config.yaml
vocab_size: 26449
qk_norm: false
attn_scale: 0.125
init: "normal"
init_std_qkv: 0.037
optimizer: "adam_atan2"
beta2: 0.95
weight_decay: 0.28
grad_clip: 2.0
final_lr_fraction: 0.0
seq_len: 384
steps: 4274
dataset: "wikipedia_en"
Each number is 128 + 24 x the weight over the matrix's rms, rounded and kept within 0 to 255. Layers, rows and columns count from 0.

# layer 4 attention query, 256x256, rms 0.0487, rows 40-58,104-122,168-186,232-249, columns 0-31
[[ 98 138 140 104 110 107 109 139 159 116 145 134 117 115 148 105 129 163 130 132 112 145 124 121  90 109 154 147 131 127 160 100]
 [104 160 107 139 138 148  94 173 115 146 112 108 151 159 145 146 121 145 136 139 138 136 104  83 111 125 122 141 123 128 157  94]
 [113 126 122 124 101 115 150  88 124 103 144 122 158  93 129 136 163 152 148  90 123 115 132 141 100 141 118 102 112 127 114 132]
 [ 58 135  96 116 126  74 121  98 131 166 161 153 115 162 140 118 142 144 133  95 131 101 135 111 148 150 144 140  97 176  74  84]
 [121  87  94 138 130 115 138 102 130 152 135 112 125  80 167  98 151 126 151 123  90  99 147 132 132 130 138 158 126 138 139 116]
 [153 124 125  91 113 168 108 138 135 151 107 112 105 155 108 132 144 134 140 146 122 142 144 144 112 104 130 117 123 121  82 146]
 [134 121 119 141 160 141 143 111 133 130 180 147  83 126 167 149 112 120 114 105  75 123  98 146 200 110 131 139 107 125  95 108]
 [139 133  95 140 144 178 109 109 150 135 126 120 128 103 125 109 142  94 165 138 143 114 171 148  93 109  75 142 104 158 114 134]
 [189 122 134  77 113 115 100 138 141 126 125  83  95 117 126 152 110 142  81 164 155 140 143 142 144  91 129 122 119 111 121 137]
 [ 86 124 129 110 139 139  89 157 166 154 113 121 117 118 123 107 164 176  82 145 128 132 112 145 115 132 131  98 112 100 159 153]
 [153 165 112 115 107 163 161 159 146 143  70  77 114 189 116 162 146 119 114 145 135 147 105 172 140  99 122 125 135 106 173 147]
 [113  88 154 121 124 141 134 129 132 147 117 124 148  92 143 128 129 123 144 127  95 132 137 153 131 165 125 122 131 149 100 110]
 [134 134 113 117  87 122  93 138  97 115 110 104 147 164 140 116 116 118 127 113 125 163 124 162 129 149 161 133 123 102 143  98]
 [102 121 118 105  90 127  94 167 186 116 149 105 104 150 134 111 134 129 157 143 124 133 103 148 156 171 150 135 155 130 137 151]
 [110 104 118 109 144 161 134 163 154 106 125 130 181 147 147 140 109 123 137 164 161 144 149 156 120 151 102 107 151 102 114 105]
 [105 142 108 145 105 129 112 145 147 162 138 117 141 118 109 165 134 143 145 158 100 118 134 136 137 120 135 135 142  95 176 156]
 [ 96 114 110 155 125 130  88 151 111 125 121 127 152 139 111 131 159  98 136 143 153 152 185  98 137 136 132  64 100 153 141 104]
 [131 152  82 126  97 155 128 114 143 125 115 124 127 130 192 124 138 126 128 143 112 109 107 193 142 155 165 129  85 167 153 163]
 [131 126  96 110 112 133 103 171 140 109 127 141  82 162 124 112 122 103 141 157 139 147 120 110 126 116 118 109 140 110 107 128]
 [127 144 134 128 115 120  79 140 124 150 123  79 134 153 124 102 130 165 181 163 162  86 148 121 133 120 160 129 118 104 143 120]
 [128 155  84 148 108 148  95 164 125 165 144 138 122  87 114 140 126 118 124 155 188 101 171  74 123 118 102 126  99 147 105 100]
 [ 84 100 103 110 147 129 142 144 120 132 118 150 132 145 110  80 130 128 113 115 151 147 122 156 115 135  94 124  93 118 125 112]
 [112 129  78 133 153 137 126 113 115 117 110  98  92 152 156 175 153 122 153 163 112  71 142 149 124 129 149  93 155 126 167 133]
 [157 144  94 156 145 151 112 134 146  71 165 143 173 118 175 133 109 135 138 169 102  64 114 140 137 152 193 110 126 151 139 139]
 [146 109 158 165 105 111 123 105 142 147 103 126 152 117 145 104  83 146 106  86 145 167 109 147 192 134 152 130 147 102 132 171]
 [108 116 116 110 148  85 143 112 137 145 144 117  74 153 133 118 146 143 159 112 130  97 108  99 156 133 141 118 123 142 119 127]
 [113 120 117 117  92 144 121 115 107 162 102 155  96 157 123 109 139 111 144 139 121 126 125 149 125 107  74 178  88 114  85 123]
 [100  90 176 130 126 124  65  94 147 165 127 140 134 162 123 165 165 174 171 133  96 116 132 110 125 121 129 134 151 140 121 180]
 [124 135 147 130 137 150  85 136 135 101 110 129 150 121 119 154 178 116 118 152 155 126 106 143 131 114 141 108 114 128 163 146]
 [145 115 122 176 100 116 153 137 163 144 105 106 111 158 132 119 126 125 112 148 128 145 116 138 120 141 121 140 103 178  85 147]
 [139 122 106  79 104  95 142 158 124 116 123 113 133 111 112 182 132 115 110 153  96 133 151 212 104 148 139 126 154 131 166 125]
 [171 140 123 113 162 144 100 134 130 149 152 116 138 122 124  92 114 151 129 120 101 113 153  80 178 138 153 115 140 145  80 116]
 [122 152 185 103 133 145 130 158 129 168 133 150 110 157  66  90 150  62 125 117 155 156 124 108 149 153 166 124 166 142 104  97]
 [123  92 155 161 113  78 185 105 151 148 137 134 118 151 174 112 100  86 119 118 115 145 142 159 129 125  95 104 125 156 150 153]
 [ 80 128 128 136 138 121 157 138  99 179 127 148 164 142 114 110 117 129 115 159 143 111  86  93 113 133 142 120 109 121 154  92]
 [ 72 113 113 135 124 126 135 120 128 144 114 148 152 104 121 143 122 112 123  95 157 128 136 174 144 135 158  79 184 126 116 141]
 [125 126 144 156 116 122 140 135 148 160 160 178 151 121 170 120 147  80 113  81 125  92 107 134 112 126 104 123  96 152 104 115]
 [118 152 150 143 101 136 132 126 136 150 129  87 117 105 131 114  98 119 158 157 157 115 125 143 135 123 146 107 121 115 105 131]
 [133 156 125 119 118 148  83 134 133 147 133 126  97 157  97 126 115 154 157 104 139 120  80 114 154 129 108 109 147 120 160  89]
 [139 118 128 105 177 141 111 122 146 124 132 135 147 109 149 159 145 146 140 140 129 131 157  96 115 129 102 169 111 128  90 107]
 [ 98 128  86 192 137 164 102 125 112 168 152 144 174 177 168 109 145 151 131 167 128 123 143 139 138 126 123 150 102 124 126 109]
 [139 131 102 159 101 131 120 128 125  86 125 121 123 194 133 175 111 132 166 119 156  78 117 116 148 185 129  93 129  95 132 149]
 [144 132 106 106 124 142 137 152 147 128 162 140 131  97 119 111 128 169 136 174 112 113 146 153 120 140  96  90 112 123 129 138]
 [124  92 135 129  88  98 124 130 130 123 133 162 133 124 119 107 135 119 143  88  80 165 114  92 147 119 147 111 149 137  82 163]
 [115 132 136 104 142 143 141 111 145 126 154 128  89 145 129  72 108 100 158 189 158  97  87 137 166 120 132 141  88 138 144 125]
 [110 120 129 120 145 161 108 112 113 156 141 141 144 115 114 119 127  95 126 131 136 150 142 155 123 133  88 116 104  88  70 129]
 [ 87 106 123  96 139 143 112 125 123 115 110 109 126 116 151 165 146 119 156 137 134 140 172 154 154 117  87 112 116 102 124 139]
 [136 152 148 147 117 123 129 137 143 107 140 142 135 118 133  98 114 111  73 126 148 160 136 140  98  90 175 113 169 145 149 100]
 [136 122 133  85 166 124 116 107 123 131 116 137  87 154 120 165 124 107 114 103 146 138 156 106 151 125 158 145 138 154  94 135]
 [115  92 166 156 128 142 116 150 150 109 142 146 166 124 117 106 135 126 131  93  85 157 132 132  98 122 156 118 131  90 120 140]
 [126 132  78 154  94 122 166 125 131 172 158 107 141  92 117 110 109  80  95 142 142 101 114 135 127 123 131 138 120 125 181 153]
 [130 127 135 132 161 152 125 154 154 116 113 105 107 134 145 113 161 111 110 102 149 126 119 114 139 125 139 110 142 149 121 123]
 [ 86  80 134 158 153 137 115 115 165 140 193 146 142 160 189 120 137 143 122 148  93 139 148 113 124 153 148 146 172 137 100 128]
 [136 158 118 147 166  81 147 116 106 182 148 115 112 120 157 110 123 106 119 137 153 117 142 118 146 104 110 117 101  96 144 122]
 [ 80 124 123 108 101 107 133 128 144 145 152 136 100 103 116  85 178 101  90  86 126 168 178 148 117 139 162  83 160 173 103 115]
 [161 132 162 153  84 150 120 155 156 175 120 156 120 150 135 119 139 144 114 116 165  93 109 128 110 118 133 104 122 116  98 183]
 [117 131 112 121 153 123 127 161 171  99 105  91 121 125 164  91 166 132 157 104 145 181 114 103 131 124 182 101 133 147 105 100]
 [144 135 141  99 117 129 141 117 111 125 120  97 120 140  71 149 170 154 107 133 102  98 119 121  94 127 132 104 106 165 127 142]
 [135 190  98 155 141 108 118 137 133 127 116 131 170 120 124 173 159 116 121 184 111 102 133 135  69 102 134 117 115 125 139 122]
 [108 106 126 127 128 137 142 138 116 179 129 146 140 110 120 117 119 155 120 169 121  96 134 120 117 122  89 108 101  93 120 108]
 [ 80 134 135 118 166 136 124  97  86 171 114  95 105 127 109 126  73 126 121 105 101 146 172 141 198 104 125 127  98 118 118 139]
 [106 152  90 120 100 114 156 137 126 153 147 140 123 120 121 146 104 103  91 132 117 114 130  98 146 102 139 124 112 174 108 125]
 [115 141  96 157 117  78 149 187 123 132 156 150  90 118 138 123  99  90 138 113  73 158 159 126 162 147 157 112 159 126 124 144]
 [166  95 196 148 114 146 124 116 140 129 113 119 137 188 150 114  96 146 136 136  92  79 100  87 153 104  66 101 136 143  84 213]
 [164 115 189 166 156 143 147 122 121 137  98 132 121  93 147 128 127 138 163 139 128 130 123 123 134  91 131  82 100 139 108 104]
 [ 95 140  77 116 129 101 122 141 117 169 143 134 116 107 152  98 105 128 133 127 146 124 173 146 160 158 190 124 110 108 139 134]
 [ 92  95 173 131 128 130  99  83 154  54 113 142 144 176 119 109 164 161  92 114  83 135 124 143 121 144 145 159 159 149  94 157]
 [145 122 101 189 136 140 126 122 154 126 148 137  94 147 135 148  75 151 110 174  82 136 117 106 130  94 154 141  99 151 127 168]
 [114 113 113 141 106  99 124 135 142 110 117 148 127 154 127  98 114  88 123 130  81 135 124 152 142 123 133 148 134 116  87 162]
 [155  93 107 116  87 136 131 102 128 101 147 129 132 103  87 115 126 131 108 173 161 126 115 164  97 161 136 134 177 121 156 140]
 [187  85 143 148 125 131 139 183 175 114  81 124 175 135 131 124 164 113  87 142 121 143 125 116 117 194 153 140 177 165 106 199]
 [153  92 143 161 143 139 119  87 170 111 154  98 156 126 163  71 112 143 146 121 102 133 149 135 124 159 176 154 129 137  57 123]
 [113 158 121 101 154  75 145 124 107 182 146 135  88 116  87 154  99  87 129 168 113 116 105 114 132  91 172 122 130 147 137  75]
 [138 146  52 126  91 138 108 113 172 123 132 128 140 126 143 169 123 115 115  84 111 128 132 153  92 117 193 105 163 158 146 134]
 [199  84 144 130 102 140 110 125 196  81 123 232 131 149 140 129 122 142 104  96 148 184 115 102 105 189 157  95 128 159 115 207]]
# layer 4 attention key, 64x256, rms 0.045, rows 40-57, columns 0-31
[[129 120 104 141 132 161 128 132 126 138 133 173 132 144  80 139 186  94  99 119 111 126 149 146 156 138 181 124 114 134 116 121]
 [128 122 103  99 176 141 114 138 131 112 137 136 131 163 133 128  86 142 155 151 110 127 160 175 118 107  53 138 118 116 100 165]
 [100 153  94 119 158 123 129 157 103 134 117 154 132  80 150 160  90  96 150 115 135 166 143 160 142 122 103 140 150 152 136 142]
 [143 101 196 120 116 155 136 126 149 104 106 142  95 141 120 131 138  95  82 129  90 119 114 122 119 134 131 125 121 131 140 144]
 [153 131 158 130 104 139  86 139 156 162 133 129  88 131 168 107 145 110 128 149 116  94  69 101 138 106 121 145 129 102 126 113]
 [169 136 117 145 116 137 127 103 128 118 164  83 128 144 141 149  82 117 125 144 172  53 127 170 134 127 149 127 127 123 128 131]
 [158 104 119 140  88 163 137 134 161 171 127 181 157 156 145 105 110 116 118 135 146 130  96 138  79 145 114 168 169  94  99 130]
 [104 134  89 137 131 100 162 137 144  92 170 164 132 101  76 129 108 157 110 167 114 148 133 104 108  88 151 112 114  93  94 126]
 [101 139 150 110 174 144 126 146  84  94 111 116 126 115 139 147 150 106 136 155 145  85 101 126 127 117 136 141  86 124 148 142]
 [130 108 109 168 130 140 131 152 106 131 117 154 169 160 173 153 116 122  87 147 109 164 151  99  96 181 119  97 195 178 122  90]
 [178 184 112 124  82 100 110 120 155 119 181 138 139 123 132 164 153 104 151 133 147  98 117 126 108  85 113 114 132 127 109 127]
 [122  85 162 121 124 149 108 149 151 110 111  87 143 141 138 120 123 129  96 144  95 135 154 137 155 140 138 120 121 161 169 135]
 [104 137 151 152 124 148 141 106 129 137 114 169 106 123 132 103 123 105  93  87 165 110 122 104 110 103 114 117 125 135 148 144]
 [124 148 112 165 138 149 132 113  79 106 149 124 115 148 178 150 100  65  99  86 127 157 146 108  95 145 112 116  98 123 122 132]
 [118  86 131  92  75 114 139 135 168 115  88  93 134 146  76  90  91 119 145 113 127 142 106 196 145 175 192 136  85 146  97 129]
 [103 155 142 126 116 124  96 101 168 103 162 150 119 147 125 144 128 135 165 104 115  82 122 101  80 182 111 182 135 152 134 169]
 [108 140 121 106 130 145 138  80 141 106 120 104 137 104  92 117 122 142  84 117 145 163 150 142 136 107 182 156 145  96 147 163]
 [127 134 145 142 105 123 113  98 118  90 129 109 154 157  64 159 111 115 142 138 132 115 113 113 129 160 100 109 124 146  97 138]]